From a checkpoint of a small transformer trained on Wikipedia: biases, a variant of Adam for these matrices.
Each number is 128 + 24 x the weight over its row's rms, rounded and kept within 0 to 255. Layers, rows and columns count from 0. The size above them is the row's rms in percent of the matrix's.

# layer 10 MLP down (transposed), 384x96, rms 0.12, rows 74-109, columns 0-95
size [ 94  84  95 105  86 123 113 102  74 127  91  95 135  85 119 117 126  99 103 111  97  79  97  89 101 104 118 103  89  76  82  96  80  79  80  90]
[[105 119 160 148 156 174 152 142 103 151 151 163 130 110  89 177 129 107 141  99 119 105 112 126 145 133 129 137 160 130 157  78 132 127 115  81 127 139  71 136 129 149 124 168 179 142 123 107 159 151  98 139 141 101  72  97  81 129 166  84 154 122 124 130 120 147 138 134 142 134 149 121 106 118 110 126 150 115 119 126 124 168  98 130 136 110 118  97 155 130  91 122 156 117 123 145]
 [135 139 133  94 152 128 113 135 143 162 145 133 110 200 109 122 115 132 131 126 109 106 144 128 167 134 124 117 146 129 134 129 110  99 124 152 112 146 113 129 111 120 144 143 121  63 163 133  93 133  90 135 156 177 123 104 138  97 113 125 137  96 118 140  96 156 141 211 134 101 125 135  97 149 149  87 134 121 177 112 105 115 125 150 138 119 102 149 110 100 137 101 155 126  76 113]
 [155 140 104 159  82 136 158 103 129 130 132  93 123 141 122 172  96 122 151 155 103 134 131 139  83 139 111 113 133  81  83 119 107 109 149 128 147 117  95 103 115 116 137 131 157 118 130 167 132 123 150 118 167 119  94 113  91 142  97 137 115  99  85 113 131  66 165 150 113 120 121 121 159 130 147 145 135 151 151 153 115 136 136 119 145 181 177 155 110 125 177 140 120 126 119 157]
 [148 113  96 151 112 128 128 151 141 123 174 151 113  74 141 115 100 110 121 176  74 132 154 105  99 146 151 124 158 159 190 142 141 170 142 129 128  82 133 119 121 123 142 128 100 115 145 109 139  99 158 127 125 154  91 125  70 176 146 124 130 109 143 162 127 116 131 138 129  87 141 112  96 133 125 141 142 108  94 107 132 132 125 146 127  99  98 103 120 134 128 150 150 105 177 149]
 [113 128 139 112 152 141 143 106 183 138 139 142 156 102 146 128 147 107 117 151 122 100  93 137 194 126 142 128 127 149 112  99  98 128 138 130 151 132 169 108 100 140  78 178 121 184 123 138 124 126 105 107 141 122 111  98 159 117 121 114 153 124 132 146 124  93 162 123 137 157 155 148 147 155 102 152 132 141  77 153  91 126 126 128 125 117 117  94 126  92  57 122 122 138  94 131]
 [120 134 145 108 172  91 137 145 120  98 162 116 146 129 123  89 120 143  64 134 130 164  85 128 114 107 132 133 122  95 100 137 114 130 143 132 158 145 141 121 139 143 118 127 153  97 170 144 133 156 131 100 136 141 147 112 118 141 147 149  88 119 101  82 111 181 137 163 139 159 116 126 122 101 127 103 104 132 115 161 113 156 133  99 170  81 129 136 182 133 135  93 156 142  93  94]
 [153 155 149 150 114 118 134 120 165 141 108  92 130 132 112 179 118 147 102  94 121 109 144 116 108 140 124 145 149  98 115 127  94 142 114 162 148 126  64 122  95 175 123  97 118 121 119 160 174 128 157 181 118 150 121 115 142 135 148 127 123 111 114 148 124 146 156 133 158  81 112 149 127 114 103 127 151  64 142 125  90 127 113 167 153 120 145 110 108 120 140 157 140 144 110  75]
 [125 146 153 141 113 125 102 135 112 124 143 116 152  99 136 167 100 164 143  84 130 111  80 107 161 131 157 165 150 146 130  96 162 182  91 154 132 139 130  95 102 113 124 107 109  92 136  96 104 145 122 114 167 162 101 134 152 119  89 106 153 104 147 125 118 119 147 140 128 126 156 143 101 127 129 110 124  88 113 152 138 124 128 118 185 146  82 144 105 160 167  94 111 117 129 156]
 [122 100 113 158 117 160  99 131 158 178 124 136  97 104 141 142  71  90 125 140 108 122 120 195 127 147 123 100 103 137 135 119 109 147 126 133 104 131 103 131 177 164  99 175 143 121 166  97 115 129 152  98 127 119 165 137 170 120 126 130 164 111 153 115 121  87 179 159 100 134 130 114 108 103 134 142 112 117 135 112 124 157 161 149 151 118 128 110 145 127 107 102 132 130  88 105]
 [ 83  93 148 104 162 138 122 149 141 126 114 146 179  93 114 117 140 146 132 139  96 103 113 162 165 155 120 125 131 105 109 142 138 131 148  89 148 135 148 125 128 128 125 125 113 158  89 180 136 126 145  91 143 113 101 139 165 135 114 101 104 150 109 134 134  87 114 130 107 149 157 126 113 161 125 162 151 147 116 135  74 145 110 106 209 132  94 116 118 127 139 120 117 105  80 127]
 [196 110 132 141 136 141 126 157 131 121  89 128 145 151 130  99 115 110 107 153 128 153 129 138 156 124 101 145 119 131 142 169 119 167 164  97 134 153  63 130 119 148 136 155 145 154 141 135 136  85 139 121 155 116 112 123 101 137 119 111 148 171  92 119 118 120 123 128 138  95 149 100 105 146 113 142 116 157 160 138  88 138  94 110  83 136 111 102  92  77  83 150 140 168 143 137]
 [123 112 186 123 159 133 130  96 142  99 111 163  96 111 176 156 129  90 166 160  97 128 121 152 109 145 155 136 114 132 131 128 120 131 142 102  96 160 102 113 140 114 122  68 150 123 150 144 101 165 128 167 123 125 120 119 136 163 116 132  85 113 120 153 126 109 150 130 138 117 138 126  65 156 101 135 107 178  98 150 126 145  95 143 105 116 138 112 157 141 103 125  91  88 122 129]
 [ 97 105 130  85 163 155 136  98 140 103  82 157 127 126 149 137 142 119 140 112 154 142  83 137 120 148 103  94 147 100 119 145 133 142 121 131 122 161 149 139 157 135 118 142 167 160 113 162 105 145 115 110 143 137 175 116 159 119 162 137 105 132 107 124 128 153  69 120 132 133 103  75 119 122 105 144 117 125 105 107 175 140 167 152 135 169  99 151 153  70 116 104 129 119  97 117]
 [143 125 114 156 140 129 101 127 141 157 166 113 167 141 125 104  94 102 140 157 104 153 116 139 116  99 134 130 131 156 120  87 152 160 108 102 137  87 145 120 154 130 108 186 147 132 148 176  99 107 111 110 155 118 120 132 159 103 113 152 121 148 130 130 130 163 125 134 142  83 108 133 137 146 104 146 101 108 139 105 105  70 155 150 120 165 106 152  75  92 131 141  94 170 133 153]
 [131 123 138 123 151  86 145 161 106 128  82 112 120 118 116  91 128 144  97 168 160 126 130 129 118 116 161 139  93 138 122 130  96 140 145  95 175 122 112  86 112 115 168 113 124  66 151  77 140 171 107 143 126 162 138 118 153 141 121 132 137 121 185 116 137 168 137 109  98 159 143 134 139 134 139 121 111 127 139 162 123 148 122 124 132 138 147  70 140 172 105 144 132 115 153  89]
 [176 103  88 148  98 135 137 135 144 131 114 138 146 123  64 148 136  99 110 134 140 101 134 130 157 121 144 148 128 131 123  95 137 124 127 156 133 118 114 104 128 120 111 112 109 143 164 102 118 157 131 133 128 108  96 131 180 135 134 171 112 137 126 139 102 126 122  97 114 116 110 100 114 129 143 190 157 140 143 122 101 102  70 172 142 141 153  97 124 187 124 143  95 143 183  92]
 [ 92  97 109 132  95 127 129 117 112 133 109 144 134  93 160 160 134 120 159 108 123 105 127 130 176 145 100 116 103 105 120 130 102 133 140  90 132 145 131 122  78  97  93 104 117 143 139 148 109 125 148 146 142  76 111  89 111 152 131 114 130 151 110 145 134 133 127 149 134 142 155 144  90 174 162 176 146 125 114 171 112 177 115 149 117 147 141 116 114 171 170 119 127 101  94 179]
 [113 113 153 142 101 110  89 107 128 103 157  98 179 169 109 118 107 157 140 126 137 165  84 156 146 123  98 118 141 158 122 104 149 132 155 129 150 126 156 112 175  91 131 139 131 116 111 105  83 144 125 134 186 114 132  77 136 139  92 115 112 145 148 115 119 152  93 159 124 134 170 124 158 178 140 129 127 107 122 127 120 123  81 128 145  94 102 135 142 137 148  85 142  97 135 127]
 [119  83 112 157 179 135 111 123 118 151 178 121 148 142 119 125 112 100 125 168 143 136 140 121 145 101 136 142 119 153  98  95  86 132 103 126 154 118 131 110 124 154 170  80 123 112 131 143 130 163 136 120 115 118 126 113 111 113 180 139 106 118  95 161  97 135 182 112  86 127 175 145 135 172 145 105  91 143 110  86 110 163 139 139  97 110 160 119 158 125 124 120 110 150 113 118]
 [ 94  84 126  99 112 147  93 109 114 107 105 138 146 171  92 115 148 140 163 123 178 132 103 129 135 106 134  96 135 123 158 120 119 132 126 113 116 143 115 216 138 110 153 138 166 137 140  92  99 142 114 133  98 135  98 115 134 153 115 109 134 125 122  91 144 114 126 127 147 111 185 132  68  88 147 130 143 120 125 155 150 135 144 143  98 142 147 127 152 135 132 164  94 142 124  94]
 [111 111 130 163 122 111 127 127 115 154 114 167 122  92 119 153  83 144 119 103 135 112  96 116 129 137 162 137 118 151 110 141 111 110 127 121 101 132 151 140 109 142 116 164 130 136 131 153 135 137 129 125 104  92 121 177 134 138 110 119  81 145 154 105 157  99 104 162 165 155 137 109  96 184  99 152 129 124 113 161 145 129  87 145 115 183 125 158 132 165 159  95 166  76  91 138]
 [127 152 144 136 148  94 138 133 144 142 127 136 176 169 117 143  87 120 121 119 123 138 140 133 122 113 101 121 153  96 130 141 107 112 113  97 103 103 160 153 175 159 146 134 136 176 173 122 149 107 170 100 109  62 126 105 118 129 144 165 114 179 110 107 103 132 145  86 155 136 128 107 164 131 117 102  87 134 106 161 150 122 123 109 153  85 132 142 121 148 123  95 118 135  91 123]
 [136 130 106 140  83 116 110 145 112 123 124 154 114 158 152 126 102 113 120 106 117 110 116 110 145  94  93 129 161 131 177  89  86 141 116 108 117 121 126 130 139 125 126 148 157  89 126 136 149  99  88 154 130 127 132 142 135 149 135 137 162 125 152 107 136  88 139 138 145 130 172 114 164  99 142 206 116  97  82 158 148 123 175 132  96  94 131 166 153 144 153 115 156 134  94 147]
 [160 156 130 156 135 160 124 118  99 135 141 102 104 129 174 106 167 163 131  75 136  66 139 114 116  98 143 137 104  93 106 109 128 147 137  88 152 124 159 126  81 131 106 119 126 138 126 142 167 134  93 161 125 149 117 120  95 144 117 120 136 126 152 150 159 109 109  93 151 122 114 116 118 186 184 139 127 116 106 113 113 127 150 143 160 131 165 134  88 100 128 117 120 105 156 112]
 [177 110  90 170 129 140 123 147 143 134 123 131 143  86 132 133  84 124  89 142 141 104 131 110 110 115 126 122 141 140 105 168 149 122 139 167 173 149 162  99  86 117 135 111 121 161 102 131 146 137 106 132 161 130 131 135 181 124 168 116 149 148 109 127 102 138 102 183 130  81 115 156 142 145 125 126 154 138 127 158  88  98  95 131 129 152  78 121 103 109 120 110 121  84 134 145]
 [132 112 178 115 119 146 102 143 136 130  68 150 107 140 114 108  91 128 172 122 141 132 176 136 145 147 143 143 112 110 122 105 110 119 111  98  96 158  93 111 104  89  98 121 139  86 104  72 142 131 144 128 162 128 147 152 118 113 148 126 147 116 142 164 116 119 117  79 156 144 147 147 108 113 157 112 120 193 107 145 128 164 131 123 111 109 131 111 119 146 145 134 130 181 166 118]
 [127 135 161 158 111 124  89 131 149  78 114 103 151 138  93 134 148 138  72 136 123 127  97 107 130 140 116 112 117 183 124 135 106 146 113 172 140 106 118 110 151 123 143 133 109 135 137  70 132 123 133 125 174 133  96 129 165 131 166 113 156 135 120 121  92 151  56 130 103 149 170 135 118  99 142 167 123 158 118 128 152 145 151 106 147 109 108 133  83 117 148 152 142 146 110 147]
 [114 122 128 110 159 148 134 142 144 141 125 155 111  65 135 176 139 124 103 101 116 133 153 146 122  95  92 118 142 166 111 130 145 168 115 134  95 121  81 149 141 126 107 132  93  89 152 159 116 138 155 108 108 142 130 112 111 156 194 165  95 147 128 138 141 143 115 137 149 120 115 106 125  93 154 114 149 130 127  56 126 142 148 121  76 163 113 131 115 155 118 139 143 142  94 136]
 [135 143 106 162  75 151 112 114  98 146 126 106  98 133 130 114 127 136 108 117 134 129 184 145 161 126 119 126 104 123 150 138  95 116 109 113 121 124 136 132 116 141 170 135 178 105 170 150 145 150  95 102 111 156 114 140  93 151 129 116 132 189 163  78 100 120 114 146 140 132 148 125  97 147 126 111  88 123 131 132 128 131 128 141 167 175  93 141 143 174 140 138  69 110 101 126]
 [126 130 145 152 115  98 119 121 108 191 125 144 177 140 122 107 147  95 104 103 121 159 138 112 113 147 118 118 158 114 102  96 150 125 106  77  88 121  92 117 191 137 119 130 166 120 151 124 157 142 102 112 135  79  95 140 135 141 132  95 130 185 138 102 112 148 113 113 140 157 105 148 134 143  97 116 128 127 125 155 138 103 166 147 130 152 112 152 154 135  93 120 150 124 179 126]
 [120 107 165 137 161 135 177  96 119 132 144 146  72 141 106 153 112 128 132 142 115  83 142 150 121 120 123 121 125 156  88 117  93 132 135 121 127 119 139  99 130 125 106 129 111 113 111 125 129 110 134 135 137 129  91 123 177  84 106 115 143 200 129  93 109 120 130 175  83 150 140 146 174 127 102 110 128 139  96 170 130 125 116 158 172 121 135 120 149 129 123 128 156 129  75 168]
 [141 148 123  83 149 130  80  91 136 119 172  76 114 144 125  94 139 135 132 149 115 148 118 118 148 145 161 102 103 117 124 100 127 118 100 174 175 169 140 107 158 111 147  78 137 134 117 162 104 125 109  86 155 109 159 135  90 147 138 117 130 129 186 118  95 156 145 128 108 124 144 127 150 138 156 132 109  92 127 120 129 122 142 137  89 169 136 116 130  86 100 142 124 162 128 134]
 [182 124 128 134 121 119 182 126 147 140 120 109  99 113  88  98 172 126 149 124 116 122 129 125 135 154 137 134 154 141 175 147 111 163  82 120 138 126 143 149 118 141 103 110 124  87 131  88 155 155 103 117  88 135 118  93 174 179  87 170 104 105 120 120 118 125  79 106 111 151 158 134 121 146 115 108 160 163 142 135 125 111 120 111 104 145  97 138 158 140 156  91 131 114 138 113]
 [127 121 121 132  97 140  99 128 109 140 135 101 176 122 157 162 149  97 164 138 135 153 160 132 109 152 141 150 131 160 155 140 127  92 106  84 139 136 141 160 189 141 133 125 106 136 123 157 119 149 137 138 152 103  86 131 115 154 130 112 152 144 141 101 144 128 106  42 122 120  89 158 115  84 124 102 114 144 123 103 142 101 107 106 154 105 148 107  98 112 116 141 120 140 177 114]
 [168 131 113 148 115  88 120 168 142 155  89  85 210  96 142  92 128 110 130 134  89 128 156 129 142 137 121 147 166 138 127 153 160 135  96  93 113 138 109 149 131 133 120 151 142 134 118 149 124  83 109 114 157  83 138 117 115 139 159 112 135 113 120  86 123  73 145 110 124 170 148 107 136 164 124 103 118 125 106 171 144 118 135 131 154 119 127 163 144 135 131 111 135  96 149 122]
 [117 181 131 124 116 122 105 129 128 110 152 123 112 141 109 101 140 156  94 126 129  88  97 148 155 131 131 141 133 105 135 135 154 132 139 144 152  85 183 126  71 106 102 152 136  85 129  62 110 146 147 148 108 128 133  94 122 178 118 161 109 159 128  98 154 129 105 141 149 168 162 114 163 103 132 115 123  95 127 160 163 154 123 147 148 138  91 157 137 146 113 131 123 107 109 109]]
# layer 10 MLP up, 384x96, rms 0.125, rows 75-110, columns 0-95
size [ 98 100 105  92 115 111 102  88 115  90  94 120  91 119 120 113  92 101 104 101  75 100  89 101 103 109 100  95  74  80 101  93  77  77  87  95]
[[112 107  89 125 145 135  81  99 111 134 144  80 147 116 154 121 162 118 123 112 101 142 112 105 116 123 112 130 122 124 160 114  99  81 124 133 141 127 157 152 150 129 134  99 151 126 134 142 128 130 124 153 138 134 142 108 114 128 141 175 116 142  69 145 120 151 124 113 166 123  76 115 106 174  91 138 140 126 114 101 118 127 121 102 197 192 133 120 141 127 144 123 128 160 151 189]
 [156 115 115  74 111 110 122 126 131 116 122 110 142 203 108 164 148 119 157 108 143 163 111  87 127 115 141 101 169 109 128 120 142 104 122 125 174 108 119 120 149 154 125 123 144 139 138 116 130  97 133 124 122  81 143  82 125 111 138 139 112 147  88 131  55 106 110 135 120 128 108 126 156 148 149 140 116 139 153 142 159 172 153  78 138 119 117 132 149 117 158 144  95 155 138 162]
 [110 101 126 120 138 196 134 144 150 107 167 138 133 132 137  80 105 145 163 120 135 146  83 112 123 127 139 145 139 118 110 129  92 116  95 117 107 124 115 149 149 132 123 126  96 148  89 178 172 135 153 129  86 118 122 132 137 142 132 169 125 109  92 107 149 117  88 111 126  93  86 118 156 169 161 100 130 173  98 111 121 183 102 123 129 169 139 125 115 137 140 138 112 125 103 136]
 [128 104 129 108 154 105 135 157 134 123 126 159 129 164 162 128  71 110 124 138 137 152 163 151 165  98 152 137 123  78  91 150 138 143 121 171 180  95 135 125 112 110 114  73 106 160 105  99 137  80 130 101 112 140 109 126 127 116 159 140  88 151 122 117 114 110  99 112 115 137 111 145 145 140 148 123 128 157 151  98 144 130 119 147 104 144 177 149 176 124 166 152 116 120 120 107]
 [111 125  72 137 135 124 124 149 125  98 102 114 144 185 109 125 114 130 131 149 131 140  86 141 141 138  99 143  94 115  93 124 104 102 131 113 108 186 137  74 106 167 136 109 125 168 155 117 167  62  88 170  84 114 135 119 136 116 160 116 127 125 151 155 127 112 156 126 126 116 135 122 125 122 161 115 120 126 147 126 128 127 173 108 110 129 158 136 144 161 127 176 115  97 140 125]
 [120 162  80 123 181 132 126 159 131  91 110 146 151 160 126 125 119 113 128  79 114  97 134  83 145  94 145 155 138 103  81 124 151 135 126 115 151 156 135 130 123 128 164 134 116 146 117  93 144 191 156 104 117  93 149 150 148 146 175 153 106 138 126 118  90 112 145 118 107  67 127 124 135 125 135 100 133 105 115 103 135 133 104 102 124 137 169 144 159 130 140  89 150 116 148 115]
 [128  80 109 136 116 114 107 109 137  84 128 130 151 143 154 126 108 117 161 130  86 149 134  87 161  98 116 157 143 104 115 127  69 114 138 126 106 124  96 131 185 134 138 121 140 147 117 134 126 102 114 107 107 111 119 103 115 118 169 173 126 143 143 175 131 162 144 121 144 112 124 135  97  97 120 171 145 123 132 134  54 126 134  99 135 129 175 160 152 179 135 143 148 126 119 133]
 [121 110 108 152 106  96  99 146 140 134 140  85 139 131 127 130 145 137 146 138 113 128 103 147 179 110  99  93 140 118 108 131  80 163 111 148 128 135 177 147 100  99 188 120 133 141 127 112 133 167  96 126 136 116 119 173  91 114 148 104 122 117 100 143 118 127  99 124 169 126 103 139 123 137 166 136 103 125 190 105 128 123 146 136 121 109 162  79 137 113 140 178  79 113 126 130]
 [104 108 147  89 177 137 125 128 124 122  84  99 140 117 125 128 148 150 145 132 125 160 106 142 134 168 105 142 134  83 136 162 116 113 202 156 120 100 179 144 140 131 112 103 139 129 141  98 126 125 146 102 127  95 143 123 134  80 128 148 108 137 135 163 105 123 138 142 133 123 137 142 132 143  71 173 155 152 150  82 113 164 148 102 105 100 143  87 155 132 139 114 127 105 104 139]
 [124 120 121 127 152 126  93 148 120 143 134 132 157 136 162 127 131 121 124 157 113 135  62  74 137 149 116 169 123 127 103 123  75 108 128 166 151 165 155 155 140 118 167 130 123 149 124 124 157 141 172  91  90 119 128  82 135  76 156 121 123  73 147 139 154  86 146  99 109 101 118 136 163 115 156 117 137 145 118 132 125 135 141 133 118 126 160 178 154 138 139 104 120 113 132 106]
 [108 103  98 128  99 133  76 125 130 156 108 151 149 163  72 109 121 131 153 125 122 116 115  97 162 134 116 131 127 168  85 136 114 147 157 167 137 125 123 172 170 109 155 104 103 131 132 132 123  97 119 134  81 137 119 144  86 116 159 127 161 134 160 162 130 127 102 124 144 155 123 111 172  95 142  86 147 107 124 137 131 163 138 101 163 138 141  93 119 137 181 129 134 157 106 132]
 [132  92  98 123 125 130 121 129 139  77  94 153 143 174  85 119 135 147 139 144 136 107 115 119 139 116  94  94 134 124 154 190 122 148 125 133 124 146 186 159 135 149 173 111 133 148 113 110 138 129 143 130 113 107 140 132 153  92 138 182 115  84 119 124 107 161 142 139 135  98 115  96  96 154  84 134 145 149 139 103 117 108  96 130 135 124  90 112 163 132 143 150  88 117 110 172]
 [110 165 133 133 116 104 109 128 102  91 130 128 138 106  98 166 147 106 135 109 137 133 120  97 189 131 142  85 163  89 112 124 134  86 163 154 115 164 109 140 163 130  92 102 152 134 148 147 128 112 153 108 112 156 116 134 144 124 169 126  79 168  68 150 124 120 113 117 143 137 140 137 114 104 123  77 123 119 134 100 123 127 105 133 185 129 105 134 158 143 110 128 111 155 158 151]
 [111 109 107  86 134 155 101 110 163 135 134 127 133 131 143  98 114 109 115 166 146 182 139 106 180  93  92 155 147 116 117 112 115 114 137 123 130 131 142 153 159 120 151 134 163 149 122  73 134 170 139 170 109  99 148 110  99 155 142 143 115  90 149 116 145  90 114 110 145 112 136 119 105 166 140 152 118 134 124 107 126 109 124 118  93 126  92 104 141 174 177  92 109 137 140 164]
 [120  99 124 125 124 119 114  97 141  98 117 124 138 182  73  85 124 148 149 133 158 169  98 127 135 135 111 114 108 149 118 115 137 114 129 137 104 124 135  98 170 168 151 109 106 138 149 150 136 114 127 115  87  89 164 150 152 108 142 118 131 145 129 157 115 151 143 116 130 108 108 147 126 121  83 118 112  91 175 151 107 127 158 124 144 182 147  94 143 171 113 147  65 152 105 125]
 [137  94  65 104 164 154  99 115 176  85 140 151 142 121 153 136 110 151 157 143 136 170 104 102 101 108 145 124 153 129  88 108 143 101 113 134 118 134 129 119 168 156 142  91 147 166 143 113 146 172 115 115 112 140 125 108 131 150  91 124 121 130 106 134  97 112 122 129 161 169 108 126 107 146 157 102 111 162 170 142 130 150  89 108 136  88 119 148 144 132 121 140 127  84  95 136]
 [128 141 103 121 158 177 114 147 126 142 114 143 145 141 178 123  92 106 141 128 131  82  86  90 113 107 152 156 182 114 132 144 104 166  99 170 150 128 123 107 151 147 159  86 107 151 118 157 122 114 129  73  98 135 100 141 121 123 137 149 162 139 141 126 124 108  70 115 123  93 110 141 125 137 145 116 155  92 114 141 105 116 130 146 157 151 161 152 118 134 133 101 140  92 141 105]
 [ 90 122 130 126 173 112  74 150 147 109  93 128 134 182 144 115 135 134 150 117 127 149 110 103 138 116 136  92 140  79 135  99 157 175 159 153 120 155 158 119  98 108 145 114 162 126 146 107 140 119 130 133 128 133 120 151 140 152 164 151  90 123 133 183  97 147 160 119 107 157 132 174 133 112 104 103 146 108 108 116 155 136 127 111 101 189 115  83 152 139 126 132 152 125 135 125]
 [114 103 114 146 153 185 108 145 139 107 117 117 121 128 116  93 109 157 134 140 161 172 100 126 126 104 111 130 112  93 100 124 114 118 125 109 111 134 148 156 153 131 154 123 183 180 150  94 152 146 163 140 114 121 101 107 157 116 114 174  96 141  88 153  74 105 100 115 136 109 112 110 124  98 124 113 136 172 161 160 151 119 124 154  97 140 112 143 116 123 118 167  98 163 133 125]
 [134 157  90 129 157 144 105 109 176  96 139 140 167 135 122 129 133 109 129 138 141 140 147 136 143 160 134 140 166 132 109 110  72 198 102 131 131  82 139 123 110 106  99 101 123 137 119 138 151 153 129 139 130 151 149 147 154 122  99 100  69 122 103 125 138  94 118 107 101 120 100 122 160 132 122 128 137 112 150 113 148 177 160 133 146 148 103 140 119 152 147  64 146 150  94 145]
 [123 115 147 101  71 183 105 133 120 141 123 133 123  72 144 119 144 132 126 105 171 116 138 107 149  94 120 115 103 140 114 153 130 111 150 149 163 134 153 108 135 125 100  99  93 136  93 153 116 154 170 169 113 104 149 130 113 136 112  99 129  75 121 119 131 144 153 121 129 151 132 141 104 159 131 163 153 135 135 107 114 155 152 160 145 141  69 150 118 130 143 139 139  59 149 143]
 [133 104  97 126 157 121 123 150 130 105 102  97 118 148 132 130 132 103 154  94 115  72 134 121 178 118 121 129 125 118 110 149 104 125 131 120 116 140 116 173 129  92 149  75 155 186 153  94 119 137 127 174 134 113 179  92  91 127 127 167 123 102  81 162 111 113 129 120 145 130 137 108 124 138 146 129 120 176 129 126 158 133 135 157 107 129 156  90 102 118 163 134 148 103 164 139]
 [109  78 100 115  95 114 109 179 165 185  79 102 126 113 131 113 133 139 171 127 169 149 118  78 155 118 131 117 150 162 132 142 140 115 121 138 129 143 102 123 143 105 124 122 101 134 133 119 100 128 122 133 136 148 146  97 132 111 105 110 107 168 118 120  85 161 150 128 135 145 128 197 118 142 117 156 131 124 165 144 190 108 118 142 126 112  85  90 120 139 142 119 134 124 126 155]
 [ 97  92  82 135 128 139 137  96 118 131 126 105 143 172  93 135 144 142 145 134 140 128 154 142 105 113 142 134 111 100 136 146 141 113 140 127  95 134 140 142 121 170 138 113  84 166  97 144 140 146 118 114 121  89 149 137 111  96 155 141  93 153  84 166 101 117 162  95 111  95 160 161 158 143  86  91 146 109 146 135 128 140 143  79 144 124 183 119 129 157  71 128 134 126 139 123]
 [125 185 139  78 103 131 115 102 138 147 117 125 129 129  49 101 148 142 153 133 122 139 107 160 139 181 141 168 162 123 114 149 108  92 160 155 178 104 156 105 142 131 101 119 165 163 131 132 145 100 110  95 108 161 122 148  99 132 153 107 120 147 144 114 127 107 136  95 112  80 131  81 105 129 125 152 128 130 125  99 129 124 126 122 152 112 124 128 116 171 139 142 134 112 109 140]
 [125 105 130 104 126 150 120  73 149 115 110 126 142 110 105 102 155 129 149 133 127 158 121 111 156  76 160 142 147  65  87 127 130 136 171 142 154 103 136 126 156 129 139  98 127 154 107 170 125 141 169  75 126 137 139 125 146 176 121  81  86 130 132 149 106 100 157 116  99 125 144 175 133 142 107 130 144 135 124 111 118 124  93  82 145 148 121 119 134 147 170 160 116 121 133 144]
 [115  99  92 113 150 125 136 135 131  88  91 141 114 144 143 139 131 103 149 120 144 177 146 129 124 132 117 158 166 161 120 127 114 106 126 160 112 109 133 113 155 192 108 100 132 159 120 126 112 125 130 147 112 111 134 147 115 112 108  87 111 199 139 138 104 135 140 118  97 157  99 130  82  97  94 138 158  84 178 155 116 140 121  91 143 111 127  96 111 156 157 110 134 141  89 134]
 [128 148 131  95 105 114 121 111 125  86 110 126 119 173 171 132 131 106 160 106 111 116 115  99 163 135  92 178 186  93 134 147 131  93 131 152 181 126 175 136 133 142 133 137 117 139 145 140 137 126 132 113 124  95 135  93 149 108 143 128 103 131 157 141 133 135  96  65 125 124 113 151 134 112 116 171 169 100 103 111 100 138 140 112 133 101 140 105  96 129 126 105 168 132 108 172]
 [106 118 124 128  82 152 127 134 151  80 116 144 119 125 154 169  92 147 137 150 138 103 149 107 115  97 172 132 101 116 170 119 128 123 134 146 167 104 156 147 121 147  83 121 118 148 115 180 154  90  93 203 120 128 165 138 142 120 147 142 141 113 125 157 118 115  94 115 100 170 143 106 141 148 149 128 137 145 107  99 133 130 103 100 134 141 108 142 137 132 138  94  94  92  95 121]
 [130 150 131  71 128 111 107 134 146 126 120 140 127 148 136 135  87 156 120 157 138 158 159 100 177  94 134 100 130 109 124 125 142 125 114 166 134  95 134 134 136 145 161 120 198 141 127 108 122 108 119 113 117 109 167 130  79 141 130 141 130 137 162 124 150 124  97 139 149  91  82  88 118 122 188 141 129 158 125 132 126 168  73 152 103 142 124 137 138 121 154  93 102 125 134  94]
 [101 119 120 126 150 100 115 142 114  99 140 139 140 139 150 133 119 207 144 106 144  94 143 147 131 138 112 104 136 134 111 117 161 137 159 135 116 147 127  86 146 137 141  99 107 134 128  91 200 147 135  93 102 131 137 118 157 177 110  99 133 122 111 116 125 162 123 102 113 173 107 161  93 121 114 105 134 114 129 127 152 175 109 121 142 104 111 125 138 131 194  97 112 137 114 169]
 [ 83 164  94 148  91 109 105 121 139 117 145 114 155 148 183 140 121 151 162 114 140 114  82 146 182 130  88 120 103 106  98 163  99 135 159 147 119 139 130  96 165 121 142 154 115 133 146 107 123 138 140 126  96 133 113 115 145 164 130 100  72 162 145 138 154 101 120 113 117  93 138 156 120 117 144 121 149  94 134 114 120 149 135 152  76 122 120 165  85 127 125 124 142 133 109  95]
 [123 111 122 111 170 124 121 152 177  85 128 179 129 129 123 115 116 173 128 105 135 108 121 139 117  93 129 153  90 116 128 134 106 161 173 159 105 118 106  97 118 148 117  97 143 134 134 127 152 100 158 169 128 144 153  85 125 147 122 138 128  62 146 129 134  76 108 125 130  89 129  87 114 179 107 126 112 103 180 119 156 111 118 110 125 148 127 135 129 118 164 137 136 119 128 162]
 [ 99 126 147 102 133 138 120 164 125  76 121 175 126 127 156 142 141 147 136 142 123 136 163 122 103 119 135 168  97 133 107 111 102 143 147 138 148 134 110 163 110 125 122  85 120 139 114 159 148 134 150 116 130  96 171 132 122  95 142 150 129  65 131 135 129 105 131 145 133 115  91 108 101 114 135 127 152 161 157  90 100 137 140 127 128 117 212  90 157 111 151 184 122 109 142 116]
 [ 92 115  70 129 146 166  93 112 141 108 141  94 193 113 109 129 137 129 146 123 121 143 153  91 127 129 147 139 129 133 131 120 119 102 173 137 109 153 106 156 127 164 106 140 105 130 114 129 138  94 135 165 117  64  91 130 163 125 159 102 125 179 102 174 111 117 122 102 108 145 135 171 137 132 120 143 170 120  98 129 124 127 153 118 121 143 169 179 144 137 118 138 135 120 138 127]
 [149 112 120 138 143 140 106 109 159 131  98 146 138 190  98 128 143 130  99 144 113 144 126  86 102 110  78 130 151 115 149 173  97 130 108 125 105 120  96 115 146 188 130 138 133 135  99 142 159 126 141 121 127 131 164 143 181  88 124 150 129 136 131 131  86  85 124 104 135 120 106 129 117 124 169 104 124 122 133 140 129 105 118  75 148 142 162 149 177 121 166 110 137 137 107 175]]